Weights of a small GPT-style language model, trained from scratch on English Wikipedia.
Architecture: RMSNorm before each block, rotary positions.
Each number is 128 + 32 x the weight over its row's rms, rounded and kept within 0 to 255. Layers, rows and columns count from 0. Numbers have three digits each. The size before them is the row's rms in percent of the matrix's.

# q: layer 4 attention query, 128x128, rms 0.182, rows 0-52, columns 0-127
# k: layer 4 attention key, 128x128, rms 0.179, rows 0-51, columns 0-127
q0 101:180135142092157131119138090126096155154182146089099073111079125129193159116136084190102152162130149188137146197145130110148159081147030134142145109125121120069164105106095099146079128139123117128096101104136070107153078129149091107138118103171087149156140121125124161109135132118052119077199168118123181127079092132143043094123138103092058112130130106112146116108120133128107100093095
k0 112:142161178158155108147129097107098148119119159163077108087210109119143108152088115118088123143144144151118108157140067104162077122129170102152126095111152144157111132124098097121136137157164078130195093128110099133136054093199181120112128157101161170164135129187105121119078130126090106080088086078125148109200163076150144150121182132131042101120119169161133084082116117116109102135065
q1 124:137122152084130142103115116131187088132119094171173188168087214102106073121134122141116111133012158157135122122108115172177105128136132140113119083158127111157133148131193056159131156127135167133125088157171108184176159170172104085138090100183119105148061127104155116081192134111156115158089131133132147112138088140058145133142085063170120137155105115131128143120159122143128150116109
k1 091:155118119155072149159074130146109145155205090145111131074138117132098138107121171103110091136048108167152130174189150097102152134147134138159118110147137169123083170039100098168146159128138124189173040106128082169174089168093137166174102130139131133153154117096134114109121119066119062149155084106123153067147170146173153112151109113116082123109100107109156130106150122145081080118134
q2 104:106134122125121093097076138120163162168103112157121107125163118155093083090110158093107093181028097118115134130129118145139109122101146088131181095147170097158081144128158112077159185163145099138187103104071154106120129145119170142131109120160177114126132176050102129085129112077118106133074144096162129120186171140091126118092148154211143077172154132104142132092188090090117097086092
k2 108:136087082194095114119075175128116113161142138137102122086152108148179199095074160106133105109051081169104137140158074102152124057110128141132166105134115131154116125102133134136154184157147137190156038065129099168179113105130145154110093122179079128146142123119148131066125116091161132162097145131113099129163143074076126118096154119127155103170115115136180080149134148089126133064089
q3 125:109149109142055112122032144095128191103143115150150132045133101124135106105137155111150076155070126147132147075122094131128128131131149150108158078147109118150117131139177157115156145130120103183178109084064145154177115173096157121103069154172156068139116156088170148088171104168141077119095110076150134115159110182102129061166113143154126119169135096139135156181099100148138068149159
k3 097:112110112141112124149095120136153134124160122164184150109135122136086085149112203138091122094096080143185128068142120179117140107101182130111123112126094124172118108079176177140118166120137108145221070110130126142188137174145146143096085092179147072128112129078152145094176117111131093161132117171110173084145139164107204147163095107203157116132107168076105156108150060085136125128111
q4 139:126153165159142139111181189129130091154141174094072105165154169150168182187104134064081136061149150108117117148164113119105183202114143124128115181113097176140166099113076126162127113137142106188088153128117157126118149117143103161094157116081142165128154121180076135139129157108141145096131109154082046172113152116144165125099139137099179165037119147093151103177130110131134134171150
k4 132:139129144112129172112172117124112077168124153101026097126089127121110161141135103100130109090127134106071094136151109064178162086129108129169109124097161168074163214110087109128122106159140140143091150152131070117126078095098089126121164147083057140107143103156148089108082149101115163098124123129104124094097170060178080158110145153119127128152098155127194111082134170094105134195100
q5 088:103137129134115143095156212132091068166135128096084095165112149151138169189142154070080123124118142137144117149130106110134123165126143050076176113096046149135144104148140143171132174139188135154094110107120167139148220163113089117074141135203086112079131103184140151066144137145222129120113134171101122158148162145096154144114144158137124163144148113129133127172130086153122138107114
k5 096:166150131083114165053127127107097111162132144130055084106148072155142181148150084116135101123132114124069130172181098078179124114158081061122133123123165103139159123105074092114172106164160131159152141149085085148141096128133100124202155188093079130136173118094123113136030154099080153103111106086157078146137152118164077108122156147130065140135136105160129100126122148169132123166148
q6 119:125092135097175144169148134195103064164164127112106110140086126123133143090101121134143183070168125104134093145123133106087142132105105103158087139104166112148154142063105066132094142130168199106110120146225122123112111104154086124173190110107074178117181105121108100146075156112092171124121145158124152124109183090131110182096134120165139121142077136113127166055144153127185197126125
k6 119:103097152081134142124129102187164154090137176058130132105107144039158113122108112146124155133176126090097072079102109098128081088096097139107067125100159100152099181091133125131096120143124163145100152180170117109116138094118130066183151130076070149054162076095162102119077173149126146136109094110147105123083154081140133127134107146191124114130119162147155149072160175141094176132097
q7 125:100079137125204098142168174204117086156114110136117150150118124153086115125134110123148162079146130083135078113153154092124196149132126142177084185081155166100121114105096127149099110139134125112050083162111087074082059096113110171124147112089110161097155084149122099183092175125126150126108113136085110115089153096131140159104187127132166130071106149104101083075137154091154177173115
k7 082:078143121119152157162157094116116076118110162093165163111108156133127085097126107100090144159140122148122032115036132117135128143084142156126083180080161123142070146149124082117081135121072132142105153155112098105115093076064118116111161080087098183058124125144142113120102167139083144113110112128198149149111162118153134146120120146200137096104137179132087144082170161077152140194129
q8 086:153177144131162107174125097157068145112133133106101158119114149138048151148131104124133139118122122139145144137120158130069182150145120088131154106134117188121101167169188097159109191109104181085149148164174195120121141152147088125096150129140115122114131108183133086153126104173178118075191109154075155094140125215129130111147166069070184149105098085106107127115128087196127103128182
k8 127:103155168154112099129120159145088149166141080112124081116157146142075121111134114107181141158083149177170159166131145140098215149207097086142151169164107182070082179105172106127121158110095155132135115149138168118111168160108124122090059145163144107162083151171148094129121093081187112149193168176091163153115134158180101132143132075121190156142137089090130120150126134164117103130150
q9 109:152132188084136131151059084108073114160111096111148141112165114103090039122105095197193079116124143121170112103109113108138105096133130100105148087111131136083093149149117127128096110129102087136115134117048126091169123140127153070139153182121130109107153107099161095049100130147123146142101198060179133139154060097138094131158122163156103119181129131177166138137099118165117090186121
k9 118:100124115144106120137128106114100164071045076017143128127113111159127077136124130203126151097207126043134108139116096140088131073156160179112127085095115147127147126168144178139077137116133089086154114116118118093144128130121181113134162166123147132103144136162118124136154113137132094180101142093113137091163121134105127197124157179183094140213119115148157170137109072109126092115105
q10 108:160130174082117146118111092130128139176128153104149181116194117153094104147130102135147087155150111111153089121071118098158108097136157140108133127110123152076116141187118169141143119176105080169070139138066105073134067136106123070104136167096136141095152064127152105199112176154121111149085098142123162123157109107167122077181150122109098195135147078176101127153086128132148108195217
k10 113:102139129048111153166114097107154132132110145085176145123129176209090102093097080133143128122143140064149082094100134165130173134163156111113102123131144149119106097181144147096134168097123084119124166143101134070098137162093103112114134149100123107095139166092126026168161146145159110151093111119180180134173104151112092099164108184161130162158096084142152186133117135175192120146203
q11 086:128117183078161104113135132133105126167085196107138195111125145134057076127121110160138117171148107062160128132093177106099115119168121087061139176116129131115063100137139150136099183099160123097138130187112078113138081093120098113139144142148130131137076085134182119130111112098199163128166130148100173126092074127052158111157152192076167134160128121162134104090123120133052130127125
k11 109:086137155195134127143112136129086134196119101080158158078130152110106090107071105096144139180063168092154156159099152087117158178128134144061159220135136144091073150128159165136101168096146115128066153172110099125125122085062148175114118137168162144133055106172189161146107108128152099187179153144109139133098114123078144119154148146105167111157129117113130138124122175111107115085114
q12 100:139115077115131073136077128122061166095073071147143142133110121084085088119181159170130117138102103094171121059098073191124054115081177053142117146115130137153111135131175135144104108135135137125140110119099130144085111126201203120158099141123156126160160143122125122087136115165109103096092131070152132096173095119071114148148104121195121082152118105129095108128116076145171088145080
k12 110:078118128164114116139108173083105152071024115095165119127118108156154134136104168172119169127124101072167161073121107194117078120119153146116122132127109134136132081128177180149105154105126114106149126106123159116096147128207155137097143074192160153144111156141100197145168094189146102110122128098098105126178113148079134151097135147143176114169120095111093158204120103076088095081116
q13 093:109135087159141034100138150103105125095057108105126123185093126115177132143133178186098142104173082123161165120159127170136067088136137049105125147154127128149123133118145139137105111098187158059124157130154131158124133124174167117164127178129101125142201202167103158111141114161087132067128175107143096103139092127095111176102082131195100136147122125125130120097177118112145141086068
k13 109:173136124141135101077115148117126128109009148091088115135128079115179163157107168164085126131124094115129160149138118174098039072140136122148149107113120128103146121141153164148115145107135114111122144124096140120159089122189182099133131151149156148149133166179095202135135111202134117085139176096098117078122099115157099163121169134152120151131141133158113101123137131050056090062060
q14 086:139128186116181210130146163153140126137183144141081086086122098122159114087108076162072138136078158138080130129161160115138142138164060146142117141109133142134147160082106121116100149109081124163135075094144081110108136133102094156110126081166103119170072139125099132094136123067145176114160161108149095166057174097167125138098110211063115111134110150112153090164142170155059148093119
k14 104:130103105165118099107128119164134136180218112168083142056117121093116122104172081120129119136106184170098105120141100083152150129092085103112104163130128119143116208108096061133127100177139127149141078145157065135118136107082120114119095122117036134143119093107134090069069145082086154110136133121145087151101141063153138166174098143114093060147110153097146120162112149198109151141118
q15 108:150124156130118112191043093114114153146122102125180121115149148114031102093115087081185108119152111100119109112085158129060157136129112210114145087116141090113101086134111133076120096121098098122147102120044095102137115135101134133109108159094209106104104098070135094154140145132109090216126139157126121131124090084128097108153158113106176105130154103135149118121089102121166092197165
k15 101:146097145125124089151140137124111145119140125081201104151128136148097120150136107111136118089205069118155132076120093113091162144123116145071096090096114075137225075125122221098098149152131109119148081128128098124159132145124122173137135158108155149116132055149114146171149127079119050168121128153087114106131164104031131133128178122072120128151095123161127176128097078123193144131137
q16 102:149156108103070143096164138143148216101120062116147158157144229137110097151147119166138139082106120105159099094082177142061140132115166145116098125168144114148129169161163095110123105111103146119162133174149182111126139146065105099138159124099126147070124122146191065126127147115187075119094171145152165105094147146116151130138074148119170140152149132159191107123135125114227141114110
k16 110:081108134165134104151107177142107092130114142166191152117121151123101107094113149142150092153089167133196147125160131164141150134117148133104115139130100177146075079074166139156147162095068100187110111113103155138127181183144166130072148091149181129178154164120058111074142117198142129129126124113150136206175114150094182112139110115143150078098116098124084172152164140192105080081156
q17 109:164131127071151178220134120176168194130150165105115133175131115131146137127166110154140174145186151099143121079100167113101128118138104171091087143100126114116195096096095094095089130086113093068116129157130196144052102090109179121144179109056149159077165170194139168179144148140136093160116089128166127108109131116144133162126108149124164148129105170119154144159128102140153169148150
k17 090:133134113174093085111069122096187114116117164108149103078132048134188163099074112131121139184123114140148161113125175112162085087111093159123140059167101102170113067111143139115149170102122128164117084143089084116148104134141123111154102139180158139141128129078111156095122128132114119143121079075147112227157128142098140077133191074099128148157155095123102130150087129136064090063157
q18 110:177108175115196148168194069146173098157142182096090136163103175123128170144110105102115169097123146096106100131117115148158114131142043102174142100092101129111186167090104148182044099103156123092100092136199095126124089157183073121106155127169108159112124104151076155149137149077099140125126124170096143124072138078122125155117113107143146140137058160110118169106118102113121149144103
k18 108:184118113118090112106088085109107131118107164188135123107108083109164133111155127171145062147131106150084131140096068114143100059092116137103138102131127098142167136124143096106177145180131104174120082138037092152117074120130187081154144134146137110150139156107113157057115132124114131145048092065141109184186112109075104087135176159116124092171160096158135086133064152144101115097130
q19 094:097162200114146162083095192115096122132159126092082126131126185129072149107136112115117136155069121100171141119070153158080106137155099106095151144150145125168103179178192129142082168119149206094137155144167135181172186158090098112115144122176094087139064120158119074102144122131203083103158164137120184142095176148103148110126110163134067113151117109091131144127146105095130132108108
k19 094:166140098133096088105062129124115162137185182157117081086158092162184136115118119087114071122109145232119163175157123058109137128172065115132152114151144116138138097124154113110157167151142103150137089082081101152121106102099121141184092169140112113162116134091152146120085103082094072162099127105157099131157130148117069093117174124086144154165175078148161101144074100099127146103180
q20 093:107118085106097094125120147128115144106140146174138089137171082171161150125156145062136132144112169164091118142126102082080156140093153119208135088127108158134144119149117132079163175145128086129061139106090193073159130133115172094131161132123168136101199119120135150123093160122080052129090102113129104072193145168103096127136209084132119124164153118111121095179097109088194103123172
k20 134:116184112080139167125122124128139108160144129140130118158104125201080142115145093087173109124126142153121134157115159104102207189131103097180125137155164122157168177141101114114145182124066178123150155076136153139117182120110060152119148169119054121093135139070130067130143134115094090129123084181116123140123154175172061110115139085147123144122110065130143155128130129130214149151207
q21 134:118074094126189121166175129170130070145150118128109104143100132150115145099134109134151201088165129086131095172139132106108174122119110131184086111112175112137159151085082073120083123116153166084095094129208113107121102091141107134173176092085117157131166137138078107154110161117096166164128155167102115135103201111130094213079155132142156114143070160117129143084134159095176169103078
k21 101:098085170082164136142187164164122076166123112128137127162100169136135131132162104141140196124168140047106096083101137079137150113078121117117090115087150119102150146085102088099088106144153135148048166171146145095095139125143113117129146099125082145085159084104139071101077164140168197123122122110165091139087147070130102120084106101157106123107100175122126143124168193174182168164085
q22 113:157127086149182090182154113119136141108106097145160147148162166167111150143143133150158177082152118066148097094117109167102129136116138105192090133109137149113156115129099129125041072117132123100121100101126101112181085129187120094126152117094175143182178127174064156160146154142085162158118112146070066104124141126077097176149141117127187103142067151101091119144093104078208124162106
k22 083:093146161123171098148103115130106095151091095145172146189083172155079089119110150135129160127150159100126128089075168143023173111063157131150109186149099147168118132136156123147085147099084063097132122172127118065127123085084079096051117100157129178136090131123150111138155124118133124110132125143120175127120101167068128089165095089159205129173097135102152122128084138101155109145163
q23 130:198190106121107111129090111087130236119100120127137152111144154131089111166139116134124069155112129078128150114127093150098123146161160126128161112147105150109142094130143147117137129140096041132152115122045123149117103164143143113095051184125169088142103175124133164142154097180120077116114100111118120113156073171095098111125124164115168158087203087163124094177101076137131060157150
k23 138:138154058178110116120099163081079154146127102154164139099136088179107132137171135162143098144076107139161185146128083150092138131140147127082166131140097137102146106132108187123152170157112104124169091118084078148137126122093132145084066159193118104160111147142118161162188092159143058132134107161053119142157097194107119128127176158089124108144168071146098096185094073150140088160168
q24 112:086137173124096135100150144121142107129100164125182179112145163093129070127130154116150082123150135107170141100149155145116106095109144122062146152137165118121057094159146148137158116115125129125164149126155147168151148177100099113136169079153098117120065147151162081121133101091202172149153157172153141145126066096125235105175081149113162174096135161126166188079173161150077158145077
k24 123:114134150194110133141133129128109128139087133060123144088093175053076079144081173101129095127104130122136158136138179138113130109146136175130138159124135192101063136145148148149117101082102143139110148150125154138136148158084149174088127110142168092146049150176192142115157084103176125206175163171117120108111082114151187117195119130137184158111134141117158120074162161124067108123077
q25 087:114117160108135145070154158118176121171161195090068084104124134151176194128059098064109174140136096159103116213159112103190172115164099138106144129093125119113142092082035136131114139145204099174107135078130111089139071091066116139115132129118133171092131073139140197144102137098127134159137151145103149113102139125142112096129168189133105138150119122126151125144149134113092145121152
k25 123:112106134070116162099134138161154112235191133155091087120143115174135155125122070063114145135123164117136084189115097073169182141131130089117144119111137110117106128155097101100173147141192092156132114125124101086147097105091088135146133158100096142084201109091167090127024169081112154098097103099168152167146167071129118128142137158140101100148132121133165111121160138158141172149141
q26 085:131108105129133067093184152133124161110108124158142170130078135122080064151162151142064130159140162098186173140134139151142112091158172068129137138127166159130091082108164131152141169104157171035139059190183155154072108158156175128154094119138116104143120134141115104132117098126132118112157124131094178108149132180080175160131117130081162117121131109112094077089104104124086164055077
k26 133:097113144183143141141145178109061150164060138123159153113156148081149090158109152096092124197073159130130177158128135135138085138137171147074169169134136192065083086138158152142128135094125146107101123188139152134082136119141195170112083109172187134127091113145131182122135092163105113169167159138126160130137125123128184095139150114125167119096172115121080089140146161119064117061071
q27 094:148142159116114114136046110091054144129090094111117133126164163083078066149150113136149086133134185132165109091090084137100095139126154110137125107111133145120127170178142127105113092169108108164091141118019162096147155125139167101141129175093167125115142121109105110060129149135104105113069143028173101137161081133148099128158132133182102135151131125176137094163109102127163082198112
k27 110:102140106141112108140141146083095151031057094057142117136124125192125105121121152171112156076198106089147108134109098148087144117141155167114131075093126142148163123156147142122106167111151112116146128101106169109118145131132167146104155150148171150085145144139115117150210122148154070131075121079116161079173142160096112154085168162189107173181129095156163168160082088080144089089100
q28 108:204133111103142213138139141157131158160178095132121110038147113172181130108133055191071141175120174102104149117101127096133076133140093174119104143121114118112203176115110137130117137114099088163102100127108076122105131152093125090161083135143089113134118134105126118140128124108137126114157145111128151142089161141166092110113115193065062157142149114109092112208074161148113138085176
k28 100:117123108091142141125134132109163161154186130160117141068142121156170142113175086176114111118137203127148142132148142091137154155138133113086100131143126098132164127140101081122121120163151056144146114143122090107084166116121148076158117145098023153139167115092125093133123134176085113056153113120153139157099158148142128078173110173127105119099131117090102137219066117241143161098164
q29 093:202152140137111141196089118139165169126138104118127137118138148085081156139143107087215076140117134129098085159116129109042143177113155146135128153147091098115146173133087115079146081159042080176126148122068167112132142153097121104101134184100113130091118158124096115087109148158163069145086089102194116135130151119179116105154140091140162151128111139141113107160125136106144089207177
k29 104:132151156127094116169110088135148154074097096107152127170109140141106146150190154195176123071157090101094117156109124112082196120106168123127122087126123126173149179119087067121118116181106085099188145110099150110112164113078136142129154192131133113092125163156126054134178125167146059129089064154160167102141142158111130123122126166175105163139119131127153186126074093160188141174161
q30 167:140103150093129173150082167147090102159123139127151065078146127124146131043116086133118111121075154112066096133069127103098109135134058142136074158090154097148156172130134113044115115131116113183055151127073114108132131078138135130171141137120102153101113101078153143075118178103095145119107137063188113116099119095131108138119164136174100132169090131124140101156158221082142153130146
k30 078:107117124163131136184089158112112133101076087141219106138117134148090096067139147166121159109111152131166121088090140176052115161127124179103036146139099109210148159145131138101098151120117086153118170136119136054147165096095125082061135105133117180101105148123098131119232148177133086123100118102139136124127127157131135133179125133165145116177092127115121148195127125119154105148147
q31 099:138106138101091108104080135116141155142110144151151146141211163080099168124175136059139079130094091128102100122094096161147109091138142137069134148131132113120098129187140161058166074175136076183065172145083135138150122098114166140113126147088165149088127074096093112167158167136092107139062091125161108098140100073125140084206147107151128184113143109161120094107147163129156116178153
k31 085:118141145064102164160097116094150118130078161106174132130141147164086131095104116075142155104120085064154116090101127224138115134122169149077094149150104082174100132174103147047152134102154125146133175160147166084128145147143127158074139102140112124096116167060078088162197146128149141125090128101158124130148114144084133129173117164169134186157064120118113198124127137098179150152162
q32 112:124145157126119169181126072141167117115146140087144150102112116153105139139116112117176138108161148166159135190142172113098198127154133160101175101151129128097143128179135119158118178095077119044112146163130184120095122154097130086090133145099087138088148111161151057202146125187153061178161125211105190115130152147158110106112178126149098139103127081138121168114087104145156140165181
k32 099:166119154097157136165137102202178144101168124095109136152112126132116138161153099125158100079173139150126128227135148098085157123150109113118191097113139127123143109161137162138117177121080097101132096140130163108134104211087106123141133182064152082109193113194162092158137117153158094173144117178138207098111116151131106124100184126148105165144141086175149142054108100127159154128164
q33 095:085136076172118128079179150126093129136184158105107141073120084149192130162121162094102154138129133141154183125165137105183155131110157081133159099120141186118129067164182124206151210112155146072125117087147172129096106126126149123123140110123105143117190098190170124142140102124170111079153115168073170122178157191109156112096180118126107118101146114128133163116116095164136175083108
k33 090:108138137117150219150125140114094112147156145124078123106141070134178147145080146078117116163124141142147182140194162076161122130165113133148152168121147191064112071141188118139152160104118130105128144060132210118071116135159143173100134088136166125140159142176185163155113094110131165111184145154118148149131131162186119077080160064136145148080156071158136108097163133133123135118139
q34 094:114182081152116059120168107097171157122117113087067139192090170120181163189102121124134143121201090113151131155171121176104099120117149113155163097174134125118142071090083106154122105131219126078201145125163144128181152163125107128126111166105159130142146177156059196146120109202092086131122132142116103124121121148136096135119071089130156119120160120107143151109149084143162119143128
k34 074:196134123087135083064141143143166151128127173116041102189158132134175189204102108111134125128144088107087105185138125100126102079116124091177174102082174133079184125145118143119153100151153171130127126119125129175190129151184130143197154193112143087096169105127129175129079149130125104103109093116101114114124112124134107108064140102097125156124150146182187070095128105119125126108117
q35 092:107102139154110086129124083111136123096096122181204166168138113107041124127183161111146096120164070118179098062132144162140144071129195081093142168146124113111054137154146156131162082122143118104128087184126111132093095148171114110133149122126138109132150130139130048138085135114129141161074091158148141145180096108083181117179118145149201091136098134152114158062133137128161107155100
k35 109:063141153181112103125153082123133140116076120126195175186156134112047093134131183189117156163134101086124122112092151211145124104159230129118124143100128166140068105139161174116121132098091128107132131177116138112131144151116155142087134096132197116154108182153139147134159110136133141191107119170131153163207081132106161150173131137144178123118110146105121153089161156076125100142118
q36 105:159136116102135142180026086139090111103110080140206103133129120133085154067178103119155121130098124121088123114061136156048126144127080181155078118121127080134150181144134130059107107111081132152114154156113113128160165080146170104141117135116173137135121123087106152156150148144077103164148136119146102140079108120151069143171168108131143133176131115108094117174082144096167091173198
k36 085:155120124083160050163087101121136150097144115149209082175086130190089144076186087136176115081142112151143125091129118166089156142121092124125073106152096051167197152090093140116080135151136091142139109128132120134138135137144151056131108137091100154170134085129085135116156129144119087105142144118100122100080128134082120123148125120103138146169109160102103189206081085117181131148173
q37 112:167137142111150067174104077140144170092077065149170205172113179139011112157166142112160114133124080150154095135093139172081123111133168134114148158158130127098073180137149145133120091131096153110151103196138141116102135161159143112111130133103161112135142120136081097127097127139123114188105085112132140101162097133148109088161074081118179108153116110142095134061100087131125078186142
k37 102:124130149138123064151152097148090160114028095085155150157121192122066118167162116116167152182140145094124121142095102184093156100131164099143129167116129154098114155154157209109113127108072147100147099200139128137112167203130148137115135148135182061140073129141111115110128084109167099176114121153110128125180079117112122129122094131155190145199085139136099165145103142146123074111132
q38 095:156114092135067089086144167113170199162118163167155138134152144087106177168155143023097091163146075056125131131120087119108103105109176164108105159133126110132129078105085183068203095150167081152115121132114087140132116119082177140125128157105136146093109112138102146149120132127113063164105074185105112104133125100098172129179146131071165153111156134132107118122125135074157149137101
k38 101:098149180127102171154113146076112105194101186161188112130110134097166156134125172057091103081104076044135192083139131123182131135093191169071083121129129122135158083090088142095170105133156108151127160158137149112083122070139153194118163100145093161128122143100105166165144112152111115099115085126147117153146159157074168071173139149128170159097120125124107137131095150117135163146117
q39 086:145152108140103130110152195120159200150126132071049089104071158078177171178099142108090134161137171119155165156116104138076071155134110056110129132129119153178160065108128086155138159114174150111169169101157179128139120126120154127133112141137143156111130148177122206126146101171142087047151124130141115089109149172074126115092110127129111104108129115111138108144182072115139180086096
k39 087:148125155129131181124103183138151163171103160132115083121096101089201175126079126091146101128065166136171180176148138095125132158114088108107188152152139135116163104125131132148157141138137169160115123097126191139111158130148104170133136123181139129096123128166167190158132114200127116088142115115106122150093142168128113045061150105092136072101103062184151062137102147138103148053127
q40 091:088123106149150123093220167135138109121149158134106138094109110147154129139129145161078171130155130153129188154175150105172142101149131095116116123128145161130134090132139143175129177099172161052109110143207133152092146127157104161143129120166062128149136116178147127169137080113159152081200124185067181122126158174096153156085144134100117161085114120114108133095137135141082186028096
k40 097:124146140160154149129151144125101093179136118143059147083151103064176125140124128070119098179076139164117184186174151108158070134159104138109155203149147177083110135144137129150139116092105133101072135157129122139111118103145129157126103139157115144184123108172157174134090100151108172107234145158127148138075124127196127121144170067104131131080161121124089065100135169106079147113099
q41 117:138169126153110134148177104119248190110155152120094156130102164105133163189131132109103115121137121107128133144142133174066107164104172125128133156174094146187173148078110128146121136093142083105189081141170136184123107191138084161092119141134102098162108180186122136148134114162185108148110073172110145155116128149092129136094063208099169116109087135116102158132154095142134120107098
k41 090:161135164118130128122133120189208159154176157178085169148121107069132165169153155136125120116081160113074128141133145084133114148049187079131147104118143137128152159110124100156157117129144144155131091120197098174151177148069068142158142145124135075128149137158171122124086134148198150108097039158115130122129106139137149173080083139078168075115108148143195116127148169149103147110116
q42 098:106126201121169139122138149128126137132109094138105164122160133110104050131135098230140107158106186134147116124149137089142128090183147050098149136103151181106080158122108129154130135127119123095106078196100121094080096133143129144129096135160102084156101143089165067063098131096177179091114138090176108153140090120088142131099147216145124099148088128151134081122134135150073125118069
k42 103:091085093187141101112168117128115171105108072098128193106169110116130057118106102194114166183090146116090083206100114123116136115111172112113165139103142172090067145147142127152112142104086139104094132177123091141139151089092143169146067141170168112082117134093139106097117122151132107174117144106132158121164110111119164223084159170150113054163139108139132121119143154097083125078096
q43 080:079122132112168145092124158151150055123121157160102148154141125091161050117145129142137132073066139122114108113188100122177120051129112112135116164113160160103065153121136149144164065175096138176118161159111141112147126132150113172099149111138104114131128115074074133080119133120076132099105148065160066095099138083203147119148121128203077164104135142141164121087155158122069146183129
k43 098:153129091154110143142125123127090085085089124123075162062128141131113088136128102140163152143070114119133090159120082191148065050154138165185105198130118163161069191165105131126125069150117183120156169148114128122162115149139163125093116109129096100123093136087109090094123135101082131162105169107164082085133081077182151164161117161190069131169151148125102150129125115089117109177133
q44 108:078130156155160174090162145146114057116178196117121106105160058146199141087103120121121169085104148141111144130213162108236176126151077118106125114117154146154117086138154090145151149119102151128110142082142151119133140113155084167115171086163099134172104094117123101154158125103129176077149156126133121150102178112157147124084183106149081126071107145100157139104141165164103173096138
k44 096:142151107149122154100121092148136105089230163143059155089169125099114140108100092141122115152099135195132094149156131114160070121184080126159126155131124142141038160156128044137128096130088159124135167095090105146152087133153124090087097125087118115138104113125130087104112160070083203150132167119166116143090126086202118139138121108112072110064142141134124114070148102108115160159140
q45 098:099118104144128128087147153142096101142161145125084101128086062134170205136073173135140203148125087100114155128153122102166157157131119064153153095119109138120115029064107088191133170127153199132163144079156151104128121092120143135129143085133181140111129117127147151120109113130135151132179157148095121153139165186093145121097188109108151053090180148069146160122121087112086157113130
k45 099:056115162144163171103102157104085087149168146151117097150144080135136132145100172103137109195122110168109169103144151061151177153106110129143162094133145152094100099044111105162135128162133181144121145077111129133107062057169142163105156086136152156119140085170135204133065106104111141143156138132074111183118188140107112051099137065107154086090154124139111115110129112122117126152141
q46 109:132084059147107188133133122154156122152191106173162138069161038179177100117124129145132140134134108061117129089172132095164122100099155160152136104115105128101156114113091149133148152127091097120132092099137056128110090162116104115109107111135114095114147127111191052184114130118134126206116150201122173162144152123115147144099140173076141135100160107106146204143068157134131178110158
k46 094:089086136103156147128111122096111107139173151174163191119156102123118104148133188185098123110162121121092157043179152105127108079092174129120096111111127143138130064064109132142137128174103079146130151134140063112119110095121119115110152109085102135182181121094140125153098125130075155131136118169127119112144108155083159047168108135129122140063115112110121158127153116234159200180165
q47 090:147146129076127101055136128126114109146134111094132134132132141170169109113097108137097146153162100088179132155149130121251078097208100159085149106121135107075101061111114129155132137130150074126133112099112078109098094136065139120156152162097155112159131121110103173157113127122115145121139209112145105089088122044110090103133090142101074180140173109147143099136091117195095099116133
k47 089:151093093086090123095127151123150131155133156081076139034146087155225180147127088115106118150123128049168142147147083127152073111180093145111127149135129043075132113175120168103134091151178102135125094099115099100128083125161165126173163121127106133158132090114086174137069133166129131114124176096151073124123149080110120130169151197089112160162132129155103130152114119131093098106142
q48 072:130126206124115177160149096139232151113154161071079101104148165103173171129051115117151123085132154153095087146154115141095147187128117160135139126121124104173142169085099088101116109157082095156168124072144147109125112143122043151087141134129132139125089169141099130148135155132110130138081121143170125167081147060191127117083083176168116103110072141100150144128184138134136118169135
k48 116:170131107112092090100116096179229153094201160150108130130123153090123159124124135165123132087131138190092052134099121104100138118095101086119125082126138100158134172099112084152155147168125122157148108124162073130151108126067048098167136151102124112106142135079133087112127180137166143121051087128148150128139132094144112160079094152104111096140081147164232102087154124140125139149138
q49 088:124140146118162120096219146141203122131090149123117145155118207175190140193120158132111154174147160169129116186119119100154090164159139140129125149145120096157131118113111092148120126128168119133134160137151135129150148119113055125154123105174141152191084123190106209111107138085167187135123065104110092127104135153110138103092056110110129134161085165118077132139179136072101129061115
k49 112:161151125085141094091153126127190127174160144161119155109156174129138129119084099109128114204058178156092095166083186061148140185119133080156148154138134108115104145132140063136134084102121145145070128136121087165112142121125063127178142127130135113140099159069111087076092163128154181107107119117173142177102131149160101104090056129098159126099104158141143085111151210156099128087115
q50 093:151164177104120173126147150135119115162183159081094076091127118129178207112113084137100121130134180100108181193154158114160162185186085121060147107123110109150154066114131063143147163098149096101103159126128139132124152096097082147143130142147116155145087125138148138151149113147195136061197155128140129113098137117100147133079186156108107141080139103113128114159137129197129166050131
k50 101:132134119140131147132107141165191164146220139110090106114157071109173166112106078095143095121113156125138169201162171071154118215155063115083192118176135064100114134153098055123131111127131119116098141110125131128140169101152079150149092153143111136107141115145151142154115140178104129119178128130105130147049151142125136136103198127066102088078120102160158100119115112154118141071133
q51 091:113163105145141092098146066102178087127096114131091181214101165150137104184138156181136137123209070116176103109145123150102087100109189113143151151181110130119125147081095154169092091106175100088161104166129119122180115178098097094137148144127113086135160173145114138110098122140113130176096120116128086141153084115129111120134036163139141092193118153137136202091150111122135084149117
k51 085:180130101114121106075177121143174122090070165135096183160129136142130133191166149189105147136165130093106084153091118125090100082118200121184145087051152144107162151133124181157132121120131118134134118133124121152182141168101162112169197160083174049120141154144142140107094120138152126167093122130128099124185085124138109173111084172156128105179128183159181122105155140112094070119101
q52 072:141099178095162116116111129153091136103120170177126171131136167102000094154167114124134122175117126130162118131108130133108149103160158110090123163135158131108050132135145154128143110147125174133156090226151152118075162103135148107130133085132136117128082082127107058091091096097174144166159115143123137093128129138119167069181145127071173119142138121168098112066092102148056106151139